{
  "num_hidden_layers": 9,
  "hidden_size": 128,
  "num_key_value_heads": 4,
  "intermediate_size": 256,
  "vocab_size": 5216,
  "norm_place": "pre",
  "rope_fraction": 0.5,
  "extras": ["value embeddings", "short convolutions", "skips across layers", "capped logits"],
  "init_std_up": 0.0469,
  "learning_rate": 0.00257,
  "weight_decay": 0.092,
  "final_lr_fraction": 0.1,
  "max_seq_len": 256
}
Each number is 128 + 24 x the weight over the matrix's rms, rounded and kept within 0 to 255. Layers, rows and columns count from 0. Numbers have three digits each.

# gate: layer 2 MLP gate, 256x128, rms 0.0963, rows 91-125, columns 0-127
# up: layer 2 MLP up, 256x128, rms 0.0966, rows 91-125, columns 0-127
# down: layer 2 MLP down (transposed), 256x128, rms 0.0907, rows 91-125, columns 0-127
gate91:111122159086148135139105066183112118143141137130135131118134111104109108123122168106105150143169099131149153133142098111120094131160165131098168136153204140128154135116146114106149132141123104124068114135104157106095115107125137092115127114120122171118152125126145103127143126140118122108197124119137145083158120126092110103109116154126097131100158105137097095139132126090131124122132
up91:113154130105116132134076112103160152131107120085102102106140154128114142120100120112102126163147096130173107102133186147102111117092153120131082112105190141136137144152100175134133139124148100150131137128094146159165130124166108146134124129173102116139102120109108095110169087130116147131143110129134131122149110140146135098161123093149116178145136158114123135141104135162128106152101
down91:159133099136154094150120160106128116169115105113088144173126143100121144110139146079144116133125141160099111144112146102148141157125139143148088094150109094123095148148145102115133135137127114089129120128133116119108092126151178146155156110154141105167165145149123131135153135113112142159123131116113170117101140174130111138133172148143113179100142195145098170109097112140136127136152
gate92:135133111128154169179189126172165158111129177140065110140120145132128140143102096125150142100139110166115123132091137107134106144112119137094129136102124161143128148065173142147130108134134093150113136117131139123098133140112134116091066139155148136153120130074159137166134117131120116128131136117101099109176142139129139119131095141133167129187137158166131107169094141107084120181148
up92:114095105102103098108140119140155155121148082160115116119161162124107137134095093105118195145159136125130132103106142136115169155103104109110117153081108149074110169108101148135117116118146175128114157123138130141157141141154132135128136123120095118140167136069111170138094128156168116069112138167158096135144124131127117146143110105163136091129087160140106088147103154137120123096100
down92:089093154132122122120133081153169074149200079155086176132101167114104134097133143130136127176103193099116133097113127117103122129100120128112137160111118176106152135153142100129126133121148138122092115087120088133118107088134128145150155131113090097128179111151129141124147161121136126100118108107109117090159178125145089140121117131113143138161094118109152124109142123129136166103147
gate93:118133126123175115136156128129108163114124144099083147131119113124134148076112083117153114159118145171170151176133140078097127143144087098146134113123160145166168079164106127068104147111161153112117140071106198116106115101133113129097120154163124108116092133109101143159135128107133146099167146135089157073124091109129167146124109130134112128136130106133114134139139097108154148174129
up93:109170093124157149153102085144142129135121127159105136167107137118097089120156098158081137142095132121083162100156107125116160120118139180126126121152142102114096130095162107126147168113098115142151135141132117118105106172127120125152175097114058122141193154096127107124091111098129087155138116108144157127118106112121133100106119130160132050130103122091115126120163175133114119120105
down93:164096130124128113117113130115106098118080124096109091084083145173054115109160097124112165129119148136152109157145093100142084119120084116131104142196100163127150135106127135158130122100118119113134129134137093128133117103171197115100109105109112130091098149119107132142139100163134135111137032116144126134132124154125151174129139134132119094139127125116133108149105138109144122120121
gate94:128129131124106176171109140113120133103116094116146154069128161181171130177116160116124140130136182147134108125144100150140072157144106124122153139109093130121150148116142112146127142146076137094174091120159142161087124146108097139105146145135071097156133106145143127091147127136104127110105126082115161098125118135091088124106162138092147099112152126132112127117162138104133128120165
up94:161094151136142176143097180118094094126095127110068133126116131124119129126121127111146112145142117149126182122098156098134137123117128147139155086087099098138075180101158112126117126189141109163150123151091148120137110112101145160152125129106127127140102125131136131128095094125166120116117149109147139146115117186132131147123138133073060131149129136109142129130122100139083110121106
down94:147116126093148109129135105121139093114048124126120131142122153108106096157135103150139134114104100139112139175156120143094155153140134145142107127154159127161128146114106122129115116136107113078128113151149193136157135111103128127126099066142169146097129117122135146089156141133116107100105062109152126158118154126138101120137132166104157078106174178133119155060129099110146139134111
gate95:142097124117137131099109144110162084141115182115137119143124094140147110128146101079131135142109139146119111104135185119095123136070165102143125084119082143076134154171155158139123122107149110135165148160108104131088137157148137102110119118162122110109100114169162083121128155098191072121092124148148135134103115165179144138118113125132138144147121120135126158132129120146150136115145
up95:117175121138118108135144132165159124113120152204110105094159126138084092122121095142106173174107073149128111114142133143106131171138125127165137143111185131142138117138169135170123096134118120115090139144122146106086108164106111123081140156153141121119127167087097162152117096109095135128106088132143125144102159103122140127090129140128120120102132120127149102140138138134147106173112
down95:124126099080158107119116169140163136149170176114083107101131106124118128134126115112136116116132143143148142134125171173102152139139105123117132104143131146133128138127138140132123105077154084103091165149116127082104130141141160136103150091154124156106102114127132157137092145167124092081080150131192114171101101094127157159112109087142145105103143128145117146105128174144120147131110
gate96:116125163086106135094118131153168119116145134098146135112118152132135166176119145135168132118147121100168144138121146162114125108110132109068122129113122116132118099131129146143145107126141160134130140162107098115126153082110133139129118122114074116121112118185124113109131126123131132118112137091161154100099213138129107092132118077159182113143085128114122083142102114141122096119109
up96:172083127083117168143098151130100121127136116112137132140117120156182140124097136129134160132126163121108137170127136083149151157132137114091171136175098169116118149136149164159130130150131129122145124135114111122093119131127172143151136140116074140144152121181108124082093098120145058139107167124089115124138101132112097174123129120156103143125096106136139110124150186113128159135124
down96:192124118104092173116123130094103162123043162138128127139120141142136124144148077139141165151132121086106117092134127124104153085151142108135076097173139101113135146126123138123093119182103110118128107086151131136121108151103119122099135111105198133127130121092137150130121106125104100113136127169069112145137116113122140121149125138130109107116128138106103139141150143105073143121163
gate97:102136153120107104132150137128101109082139097170085140140103133135179100115135137105113158139157110202135126123170102128146126143114146126150139128107095107118156093101156120124136079133084123097116130125158134138122126164123154202119126107124129104136166121171117115150143139121096119094101137156169121142140167120076121177130133111113122134127115121118158129123128135123063137125159
up97:124148093119141106150147140124084100111115095176103115106139115094140151070159133125095126125115146125130075103180125131159183144138134129131137142128136107117103116122144138141118099116082099135123128080137153087124121151097080187093092103162127107146175123145093109140155126132134125156136133146121089192145148125137137139141124113124142142152105119143170126124124134128148142155140
down97:101156134153108113121101137157093126119197091170102121117100156140138094093126147129109099123177103119108090126166099125126111128126121152102104127110145125100128104128119150158124135157110119128105130134191122112113104127134127138111078113120099091145145151154105168152142123145094150171143172172095123111140154134080145136139083109109122153144137113115131088106139114139140136146122
gate98:145097131110110131134125134114105150101153105145107162150146115128114106130156132132111140135148057116061104113083136111138164125110122081108155150126136162134113168111160067116090112134155115167170142165150114144086148097089149115120180137129096123122127134124142110116114132109113113110119116141104119110092124120106139148138103110118121109112127079150131083090079121131112153083194
up98:121136094100132159102153137061101139134116105135087108150161144103136138064126122123151146146137121140173112123094114119129142071152140129141128098150158135090115184150085131130125094129121161166155098098153117175132165149176101140149149169127133122118159069082141100149171110155105150131173145134134109086129119116139152128138120140115130145113149103160094098148122156122114122144164
down98:118114145120152141118140114125151100138164129121093102147133091127138066155109153135153119088115123150144101098157092095151137150140107104159128095132095113072105146155119130157103106110132146135124110099162132131149138164149114149162084106118131154134108126103095121145141143131153117125137068121175161117132091097139103115119091102165146149123183090143116130144174128082135083101144
gate99:129151117127133106132108082114109144132122120142133189109149106150119133132133138138122133129129109085149125079122120147180150069172138132156085105122122130121147123139182156122140150117111088156129120124114131204106174083144085133115145122135156102109089135125120131150105123122126111174097096127133103127117130094128151128083145121167152129106132112115169115116148127158128113097091
up99:121176130167163111113139152111142138154141124132120142109130141137108112130120120120160141139097102142131134152134137084141164151115133116151139116117116131173141130154165171127117134152143149109116153135126121175193098150107167128082196187126145147089123163135110136172147127137116147136148147137118116117172128097163100183155115137120154132123109132143126147123105153135174120100106
down99:119102122110117099097139102107099146099122108150131148085120178144152146125135105107122144149133134107165122116117162140141100161127123134130136112168182136139109152083139162134153134148080135108163122145133126113155122113148127099135097106128135157114162139158170127091106116136139127105181160182156130147127186135145160105091162120100106124118104136105152171136114163135125155156135
gate100:134173173128150141117152122126154112149152125134086142155117134104122165135172134152150132136144154103132141121149143159150127117149120136148068113167095124132102111134134141061084124154125120156130119082125113127136142088132134117157078123098118106157098095120074098119178137115104089141147128123127113093158126099140122119126081126129118119126129144180168167144155141133099113110122
up100:141140088163095124154099149139148103069124079127099150127145123147135091113153141100104172143096121149144156128096141152118099104138103125098144109128099138150111113130119132098111106105121113127124106110118140106126105099136119108159119129128140105109106093116154146130152154155152144088098109129126152161097109111187105121100152177177104070122101163145104140109088134119136156160140
down100:104133170113117121127130101115111132171046114120129129167108145129163148145092110160094098178116089087149131112182124154134157134134158120139097160145145139112107105101121101128095123166125157149131144089133100151137109114133120141137128161132139138142150103141097099094131126140108109151138058150119103150165178103122177109121136094102105147112115127158106120121153122110127118096096
gate101:178131146139110107141115155142119083107145126107090115132140152131078115145145122131138082158123176077103148138084139111138161120138097112175126179116122148143124153106122123089116087116136121152126157133111133122136127122090121089145136105149145143163124098123149148153134072089097110129174131116166136127110142115160112112128157087152107137143121185129118142053106124131129140086141
up101:122138159151132133174132160124129138092105120110144117093098147082130111129127175129106104100094105112110129111100088124149106122070119133129163124152123100111157135117120175161109136079099118101124088108060154117130193114108117097066097141142141176121134091135145120127109147099146119110150123109115157126090169161134087129142141108111108136161111131145124152151152139142125130156152
down101:094124141147081141112155113097106093104125125120068154115138156126090097158128105149167098118148151105127145179144144133122157138161068093130130156120142138123146124117121143090141112114115113126117138119114118125114170120101141095163157120142131104147150127151131118120142168091080167132101173120166139145145093134168123111129118115102160067139099169151103138141137157172109167097130
gate102:136082141126148127128080102115112131134095152123195114140108152115146085181095139112075117092150170119132133130131117132111096123123136156120126137163164102158108184157145155125126135144116118124121109094146093125090175131080106101098142156147140146123119108149130116154117122165136124111107129114125125141123157110125178122086094194096103158117117127122141078122121144134102117122105
up102:109120147135136111116096170148088112101128142158071126129102094144112117147127095111103171138129102124130151120131156125098176125101125126085128151151109084112131162081095117122140150125147111149176129117115106164147138156131120114147099132156140112187175129091145094148165157097166113142118131147123128143128090091147104150116087096144179099151133117102108128131162132113103147112125
down102:138169125119120114101127121106190147104103122131121149124118128181090141104146118089122143134175114123140183152136167122148107172133137178128139154104134100106121169177127134105122145112122109108119100153124157113112115150141129153180152132109193119131090092121139132194104085124097160117110095129162148106147159103120116151101133147171128093150151136107137118107155137125136124137133
gate103:136108138112111158090126136115119137092097144089125102180107153082112113164143142131117149155138127121121142141118143124115124172098166097164131153128117120148104144111156136126112115155118142053125090142122103129042150129159165140103114099122123084104128164123129098122102101170118128101130102112166129152105135172127140155136127113114128105132116138102123122127140146107149117105135
up103:125113078134115138118082099103103112116160168101135122180132165103113170167119159122090141114166133140112124160141113137194163123136118147148097135097145143119118102093169106117149135108127164106152092123122117126112142120154107106109133122126120111152154149131110111134149125158128081144107170148128114161102110136105140126136086150065133103134136140141115136117116109141077121130140
down103:125154126133117089122114109131121120126089139145124149140166119121138123149157106105131105150137154088149121106149115140153131090162115156128102107094128144146156098134080113128158144089136115144126173126138126144155156144120056137177143166160102145202094127131137109089130128132125137157130191162107142136106160103117113108127122128096132125142126110127103142127095135161086139113107
gate104:136099103135128148126096139146098184124145074099116120153128127091125129140157131129128116133113155120107105158119081167180142134142105160161117104127128135076115153132144072150139096123171109114098148158147100131127117106138160059141112106122148087096170104144135149121111125177076122142132132120141149119098135111110146142157128105088109115090143140124121139137106115114107191096114
up104:137153166138134121142190198090122122143143092142152120111092153164100134142151142141128142156086116093109084143111068113142145145130143119131183121148128156111142110171087113104123167114135172123121139136109139134077134127130102127170127116127110095105161166136106084140157157125117089120093125120102126188135111130143102118098082109085126120118114148150124124156110108141107093166148
down104:178129093140145104107114108132152133082131164140167135157107143089136152123111135105134089154143138143104125134117150094132158122158101183100125107144119126122094160117153120108123114125101132102107058169117097100135162138096110167135106127166148109104155100136106190122127119145159154116149085159134098128118130155118109147193148101126127124115141111135153112091106117114096160130139
gate105:159116157132095156140137152056195127093118115114088147120149141136132126125162123162145136117139147150112141146118117125136125153092101125117129121165142124123133120163083161140128143139114152131126126146130106142108110092145128148131139147114133113125150087073104118101089135104103174109131141118166129109092157119138087141165133094101128132058099079130132117126149163140110124136108
up105:100138111135109151154136158098127113151119109127134111119112074138118145098103175127109100097095170146167114099084132150111082086155134172179141138129135153132136155168164132101175131139153142102149132133132174128123134146102131121161107114160178103120100143143170128146115143116130145099132118126115105074154131153141122070098139132109101134113148160117156143139114133117129098099147
down105:112136155115128111148168113126137118149085139104119158094110120148128139107171130116116130123087144128073157129094097144142097168106121119085129144123137168144140140119125178111106104116135121085125102114090119110118094104115164146126098143110134123091120087134133133137153141102120129080109088115138132116125167113132067138146162109075159149134128116158113130127146186162149143104142
gate106:116163120100121083153127100155120119087131160160114132131103166121137106150094132162102140129082109167086127109131154124149139120105136102161118087108139149131157094094104140077130127085139087125143147108154110111123127112091110112140099114192134158120122125136090135095155140112128103128129127161125149134126107110129118123131162162094087111164146120117145130138123115090143114139108
up106:122103165142145135125132146137117134116119138136106161145135111106137109188165128146083071153111115115105103137143121147129152115080094125130124090154113101077114139125128129088133130131123141126124122114144111116125108124102139206104133125125133131126131162139076113102154122169105144147162134111100126093127211134174114128150085117127130131059130135124112132135134149124142104121120
down106:094117146145128128152161177125142125118049145114133084141118125124136110161138147118106102097130094137127109113143093127101088128097120124137079082115147137093156162086145117135158137111127149152138107117156132154138143101133085129088108121180112134160126118123100113101126113129133131121132036159094119092122117129114123130150138139110141138094142116142111088104116112176134137102076
gate107:182110149149096121091099095080129131139126134127127100123152081150099145148134169124124148150115175139193119145123116135140106074138084167111128137115095101142104174125122172147139172117103116148136081132121136144148131125111134153176116089130125132128111123157160146131137156134108112123094110135143110097099125109121072133130114136138099134115106160151068122148112075102113138122152
up107:137132086137139146170113153156156121111116123098176161140148146125176156144092130093106151164134085130114097124090124144138106150127143104119101116104082121123145122120134146119143088134138132127171066139136159120138145104119088115181124115118168102153139168082123121150155112172124151101105109154097097162118123126097122102087148150094134114149139154107131127115115092138129140119071
down107:111187135119099139160108090130136108134204129138127143135124118127105123128126119104120138117133149136136122131152092089137135154107147129102142155131131127124151149137118128152111114082072170124114118135125104105090102143160086120139147089146120122185148125107106112094136143159121189098134092109118159108111121093128090166094099160154129117081146152162146099143169087114135122132099
gate108:099151160123091120140107140132158128144099105153124161159130123142138126119181129126162119137118133092102083148150110129142132109173137133127147098120154126120163139161149089130159102160178148158139125126151108143139134125128108140125092134111164127133067127103124163175180144163119159133138119114105134126133140159146123162064155150150172137055139119136155083127142152150161128153123
up108:129119130146085138137086073107111128108101142103131112108150132134101176132105141111111123111120130109140112154116167132162134118107136153124117134099121109151099102134115128157133108151151120109113119110147154166121134126147124089125103132131185138092148137169123149214177146127112078141111120163109167127091126166094144153099138144143169134079142157158118141156084138107117133108123
down108:147155156100090109155104088160139106073128162096112158128148131112135165130134108096189158120106112151098130129103190128132136168148148094147131149093117116165096151112130152126151165135145126102156113133151141105158124120137115126167099167140123084135110130117144130160136142154108165126095192134127127167105129114116116134137120164124172138133107136139155144142126145180106156136123
gate109:128126136121114126143073122138124103119134135112169126162167119152096133157146150114096145133104157110095097111128094101160125120177115106119142114123114153149138125104180146113111112146138119134126117120166161067113156113146119159112124082138120154129115098125142083172135135129084097131129153117128138140101146073179116159103125145106100169100109164124039127141103187128134107104146
up109:171149102168112094145117125139161125125120122160164098113143131147113090130110121159150108152184097110096090179137119110135135179103108136109102120158131122137137138141141085146151100118126177133140134129104117171177128112121106083120114115110128139130125088094122098123156146146129117119085120163113146128125152187117169098207121110147153136108149116111172154196132117132145146166097
down109:101161139115092129135119156160095072141048154090076134098092084113185096110124099119097118106170085121142106099156124127137101172123118143118128140134092126141068185130132142149119104166097125101108141132131082145144136113109136130132101137111152121114144122144126133110152099119140115107107092129151127153104147136109173124140113131116158180156155133135136140133148123075128125152121
gate110:133160128141106119132164087099187129132121120134118124096088141153104147105104132106075150145121060160155099152122084123101107142133126154089148125125108120068172122181111098143130102116147123169114138101089109114132128157093120104145159108097100118095142176117161137109141096166156152123176134097121121148146119082091146135134115162115128116127100105146107164145100122122109121137092
up110:127175102100187091142106135122076102098136118121089146110071126163134144143157143097111159102152147120141115127126127161127170135131079135139112154168167114177136149117122180165122127082120117117058111129113118082113099129107171145099116113133153095126143098160104112165130094091123102172113137130114135130166186143164150122100110127138163133155145147143107119100119135109133145159153
down110:119134125143166155124171134132046125096153182085093145119119131088122136115146139138103138145149135123114166075146124143139144127109141158145106156143163097169137117167114165110119133156119109129134128128139140086106094142150136156147138123129136058149096109133058118133129134119177119146146091091112143098136105140122110112130121144133151137082129090173159110122143118108161121147120
gate111:148117136107127110157073146114095146126125158149162130130125128153133125145146102121172120184174132121115154136112154111088179138146118131139132135110135196126120162165157141130142118112112141153150107128083148149143117103128100181133119151130106165114159125103126108162115089134152144073141139117157149099146133102166141108100122148179153141139144085088132115094088173141176125110126
up111:148089144155139127128149110119119128131157136094130140148104100119172122114119134117149125118134094109179127114090176124111122076123136131100101137151111103080085128120085114116121105103131139139100112132127162155132173145108147126161113132108177107130105115178116132080142116157105150169117144158165103125111098131093122161160148085133121140165066129092166120163124089081092141100121
down111:149140160097130147092147131128119137153132108135167111140130124080167120123148132124120149110076165132102135146118084097120099131125147143116137142050099106110123117103105135111091139132109107096112120129114151131119131099118115146117091114103142113156074117104122116119089104178097112077115100130117139158095104124156133108166151115130161144091127151157123132139117120146123192147104
gate112:112147138148103122110119115115140093140136082167156115123156091113096171146092121154104139112082109123174103098167119077170118084142177112140112096177119108122154117138103067120171154112150095110157119101155131130105151083150136114153130140161111100146127092104127100146173151100121135128148112140102112132143108126125132121126156092134147113101171121109160117092124107137092130144141
up112:174141164116138142109119125170100108126132132135159132097099118069113167139112109120140113115150185128104157122111078159156135131108129074108148147131129097134128127122126126094113100148040144122114138142160145094111104103140118133125112137167127141121102109103113137119132160147162131088126107163111151188182095114104143106125135141084112114138113166131118176070136147141110137134117
down112:161140153119128134120142124127099133126197149119143156148126087139142144123142099084117171118113148098092139121147097103145121142115117112151108105072091204114131132124160150119149151127129158146113159114120152118067125133132161137127153185183120116165125137112134103160113126135082096117108142147151088165137126175177174131094167124126121112143112132138102136136121136093081156132128
gate113:186135117100145141136148102144158115124121132126140141128147117097136130137172133145152160130123123167102109128149079147115121154127116131129121146121096121101111136119123118091091148134122101089092089077141126156118138148123141136146100130159146105083108112077070122132208154110128132141155139162123126107141108134133117156117141098130119089130132182171134133137140129130142122145098
up113:176112127086148148108166128158166149143172145064144117130168131096136107124138130131153100174116163135141099150154123148122120147139121147092093127144113141103143177095117129154130121120084114137140132167147120162118140132136119098129128140135121103174147089148117108143100167166115160081146140126143112117123141148100117128174140121146133130111107126140138114126126119118172146184099
down113:113113136130150149123117114112173140140099147140131100099109115106108115131109165112116113157105157095129138101101124080103153125141134134151165133108139073163147084181114128129149148122141149159143138089161165096141113139092130109144140135114148117189142079150118165146146114164157143160118139149125120143105143134140085136141122147130102151123115117131081128110186142141122131132144
gate114:131124132178080157136134105130156134147121130127150144126132137089133158115129162151117070126119090114122103140112150143078103163097153126130104184156144135149146107143073110108147162125168112161140120141130120145166179112108126072140088130135135204120137120123142123117142178165123117120113147102133137100162121158125121080147144124101129089123145089132159121134122132164151110120103
up114:166098113132151136141133079108084147123147147104167146139091125142112129179104144105115140150115141113104162111160157117187131107116216107146149135088096108159116128085165136115112144169110105077155187120116115108130106170104111144147121144169103150147137127104153111161105101096146124083118118143145103136107095061152107097132124150131148154122143127105125124136108167122134133095130
down114:135118148112143143102141174135131119119103133080138106178157152122147142143130140164104156122075109163118093085138133125190146123139111118132134125071089116152096152128109119154097132149135112107158116099087103109090110116147105162130130145123097125138172171153087111132122128131121125154154082089083106137169119109118145117172134157169138148142138169110137113170109133104120131115141
gate115:108112124112157142101167126133118128093125140113149156163104102163106142143115114140111127139115100147088140119133152143116137147099102130109122130149126126126112157117103153147103135063146147123143118128112114116139158113129146115131111136100104130147105169087153165153134106143095090150138147163099155131186115124129148149124125125114133126072187120156131138156151139130119128146147
up115:123129167147122117170105135120140121175145183147106111089096150147158087122115136132111122114147159106149130124152126104146128158126114140093129114145116125125131145146137136112138122179086132121120119114158103121145122128138123154140156116145097151116136152092101115148113129094110075126114104115139084125144160111130125092100109100114096098074124174132135113167121124109115154112112
down115:115135139131135120121093118101143121095121130099152149102151121084098126114113124098154129149089122142123116138156123129095114076116074141135113118094147164106110146101124136117113138068144148121141137121120123154088154144117104124140097143120186128126119129122134112128115130166123148147128174129152135133123156138111137181129171152140084098184126114128148120119131118104149100131100
gate116:167129159068138133144132055096134150137115157118146109102128168158127157136076134093141153117140126106105145092124073119131125160131128139130145102145119134134134109140131138138112142135096102127130107066118177144120127095148108139124103141165164174123159139140138140156147165137128128141115122150133082153142133142130153119112112135141137140110164114125103163163073139129107130107109
up116:124123101074140126138129134152149113116118128117126150147130115128138095091125112112116129130141141138157113099116131103150149136169108132136132133182133173137143108127160225110157135132123120147086143136119108101154130127154089125117098128149154149158122095094162155161133161114125163116161112124117136137146126089162135122147155182185150127139107090175098129139142147114151122099117
down116:180096140115104102132113140115094119134099116138148130132126173124155150093086070096134129136171147130121116077149115120139105118108156120122163156140129108108114099110111155144130185100079120161145118148140148108138102134149100134147130154132179095091140141100139103119133158114112128138130080146139108132104147122131124135135128145153146136085112149164125150142100123089140179108097
gate117:124116143088128150107116108136135116105139146142076117159119147107103122126144113119146110094113085127102134117149124117139118154112124134104148093092114155083175183132115156142124143098105096182167105107117121133165134145153162116117128169099136140111083102131122159096136106149129141103164142140146096086133101098126154123178134105130142107077153140112128132140119109148132101115103
up117:107136143122127134151135163129104110111133110164115134086097125090165146111118157115171134159100133172167130132113168128127112124129123122143103124120107103119129151116119157166114167122119134104148124105096170078156141156139115112110122100084121120127117087130148141126156170122075184143165164110091127131174101113132136095142124134135130147139156131112110138154130124106133143129120
down117:145102134113124098111137122125155142110130169143160141139166132159137137104142089131100124110171159119111138111137143134146114123145106114111120091167131151145100131133105111085113087137146083143161113146146117122141114099108131139165086148182121149128139139121162119129159115128175060111087127135135133147131131106100135142140127180124148130126104160131141118125119108097109164116126
gate118:107106127098128127148173109117123142147089125080124171168120110142134093090106117116115155093133118120127103102148175111163101098140128132131165108093143110116072128134142124134132131134115129126141133113146145112117080125168135122085095137118097120089112131129127129113200156095104172090141128139108108163136131142152112121129127140151175117136133140153110111160108158115046128131114
up118:129137143123121122068137112110123118165099158111138145154146091147113139120087146136129114116123087109153094171065102106094114139121102072140115176147154094155116141129105130109148161127118133141084108126140130135169154123146132140152153148135154168113085091121130168106122114120143110152119122098103155059128165136155169172128149130177130123116115140166092109140111104112134120139138
down118:127157166120157149160132177133113149111133129117164153134126116112093157124139136136180137154101110125091127124118108099116137176142125122127141162136148090161181135154162114097161152101134136113144113122147105124122155112129116144099086156150149187160132120102083110130135088087107101141132086101138153097112136070108139091124127106154115125115123142117147147174115126099106124123075
gate119:124167120155177129139137154142113111124149082114170129162116131137145132123150196154136123143149166132120108170143143076138111142152116173120141173114086153131119117125143135117127114121131130141132134138121134103160097119141117135085120141120081103191156064086126119112116113155105101152096129127103115159142163088127163097102089115159120125110134098165111128150149133122150082110118
up119:126098181128116135124100124159126136178111146199123121092140077140092146147120072125098122103113157129152135104112157177144146121118092109133104108117167076140147103115085136130153139088147105127111131111136168147161131131135122120125141132115162132080108166124158126148159116148121122131146136143108122124134127175134132150163138085126152132136158150150143108124148116184064172124118
down119:159145132108126088127097115155140141109144153122095145141128145078087111108105136116112130132000126124103140128111139140106137154101130149109148132109099088125134105116128134109152146109137128128127148112129130118126143111154121126097157153093149118126109118130076145111124131104139115110160056114136130079101124126102107110138125128152148144135113120174144131115138131119150122112121
gate120:111178116160120115129105140107101127162108119183125125100095119175109102128104102096128123184108143174113099128135144139142158135149116119129124143118149093109122134126106093121114144128110127124103114155154132131151095140103103104115101125119117158168131088166126161145134133127157087136195100108141173125127136109134119093084089093166133125129109139103111124144130141104108120153110
up120:129127111128119077120114135096163129108147131152095152133121167110150165151147171160106084095123101090125157123149097146128089112136097127122106092110162128088147172138092142122130105128118158136121109126108147122126109129124145139149095150113107129138132110052137117100146121174070174116099130133103157113105111123142107162159125133129166133127125084182139125105074123143131131132135
down120:197121084136145096145156121128173150083133117124109108132133114151137126130138127134087120137107099129144117132114150147112084157111107125151139081158097092124122138078149122136140107133083154133178109112111152113085099122105183119120115164161083124120120141079111120110133130106120119109134121108126134107126131110152155134122149141118152094134133109169158097057103154131135144137131
gate121:111150183086107147168135143145107105141097115108148133168154122118108139153111141118149094168123144105144158124102121140146096108130130129131154147156103079120115211176149141138128116147107153115121115137122121161138087095101103129085139121158075101125112101130133083071144112111097091082166136134153112138146130140131140155145119117170135149121138139106127155141120150099134115142114
up121:121127130133149136129123125145131179135124137133140146093152151108137097114130070146144117100147159091125131126133173147138099143092163092126155145174128116153107150114145123159130137142116091115114124131126110144090180161167163098152089142124128076104104128119113129128086136131104173118095100119126120103141146101184145159144139164131171142126161111109118155145154169141162143127109
down121:138138131143163110110123157158152135117213161155132132109109152149132088097124135146131154106109144114135132161137161139177132145114150157109126131142118110139104103115120197109109119141109079114077145134131130118090139144123115139124084104111099116111102126141133165148112124117160144132125147086121134083101106114144125160107171165154106119079144085131185156107168145118154118109117
gate122:163147157111121132132088127172120143104132166162092088118139081089161095107113156149133118137123122109157163122111109155153148109139117144141114108108111141130135144149146129114153125140130140119169107124133116133109123115123165139080119067104150116112123140074151120100145139117149178112120110064156138117129163111146102125131137142140162123126070150145096128114067097098134135103151
up122:134119119125123086129124144093132096111148139086141119164105168109108088143136154149128150114118140121110112141093118118147119120135146070095164136090110132122150115124138177144097164134138145138163107108107133124166140145131100110151159094146108159148153167148114136113116127109077152088154088135125118133137156129096107155095136087088121147122104139134139117143111152129123103112189
down122:114167171125127124128112099167124104094111165154149110122162153124125156122124167150114143127096191096106150122092145155116104144162132115101163168098126163087133123142103136143152118114106131113175085132135104136158110100106154108100147104117112127112094123113143146153125115126137157100141145066128142174107085111119110149123129143135143122096109131137158117142120172147108132136178
gate123:158097138087094129165067139161136099123110114089174108145107126088136139177151120152150089111147153128141138118127130114095149123119122136139126104136104146118149113102103114149117113163124128115096100083135130150102124179101085095138109103118136135166153154102154155116116159132136131081081113094118126154160169157095142108102170181141136111146188164151183125125122131166136150126139
up123:183139060130159126137198119109158108106123104152125061153121109136140096157135171161150123112133109089132147090163114137112088141082095145168154143085166155117123126114142175135140146143098052126126120131115128145129158125119143112146133117155123136148151185177109076098117111128169147117101148132106109111150122108100152105121104133168128147122123139112162171124147104120116113155125
down123:146178060132158104140179126135144131127160119135117117125161129116127086143126191114142176155132125135113150127100122127136072136132092129113126141116145078125162164106157110124156126155135117168142149124153136125135117051112161133141133090153130104147150095187132123152163127122188152114140130152114099149109075083111121126124117144129132123092127110138158126139154118057108106121173
gate124:149153126139152159108149132121151119143147140166130111084115087113129118181087116124134061133100151153112130100133108146126164181080139130105144147131128163116169134124153133155146120125098129082114135194109103173060118132116109088162087139147114123150148142078115119129044119109116153134113152123123137096136176124114133093122118136135146139114110154084102140125115154125114109123111
up124:115106139107174124164088134177166172157128120124118175187148111164186147168162133116113142162137121077116136130115122138126118153076137158130129147126110143094124143126180111112164091135105079093126135143128127141129118083169114098127131100129143093152090172124153122171119138144088129175142130092110145138148092178133143125113120147143117156129120116159127133166099131133120116109150
down124:144126160133119125108121160134162167139213155091134116113107139117129158155112152131110118126100140092150106184135121144095118156135097122127111129147161138133145120159124160179100148163113140116094113121133140131133162106123125117103117117157123082074104135128161108144122090159097132128114178166146105141062117134098140130163134080119168119159148091104118112123187110113098114115118
gate125:115102146110166104095144112160131121131174154120124144137136158152101132163095109149098122116134093120156122125124135129113120132149113096126112133149170176157144136097090121135175139124138122167133103104088136114148129164156111141098098131201144120121132143159109156157119112123109157105148168162137079134137129070112119106156110130142110092095105133116124097143178159144096130108126
up125:087152096181099128181119118061097122157114167099149122147121138101115111126119116152170105146127187105121146119149150115121135106125095145118105127135123127124128149176111141135086155150113118101119156092128139166129113143142108117145164138135088143136104100116101124123099140165125114164111125139091162114147121160174189145090098125120117155110133139110124134119155106111112117143089
down125:114131138114119129147153142114118132109077158144121146101112116101124150110123137100146154087127132127149107125111106135112156133130087134143129098132115058125092147158167138127081113123125144124107142167163175124071134084120146143099148129078114162113163071133073131148132158136136102113125105085132107088127125145121109130130169098107126133118113132099140165114111123109164105146105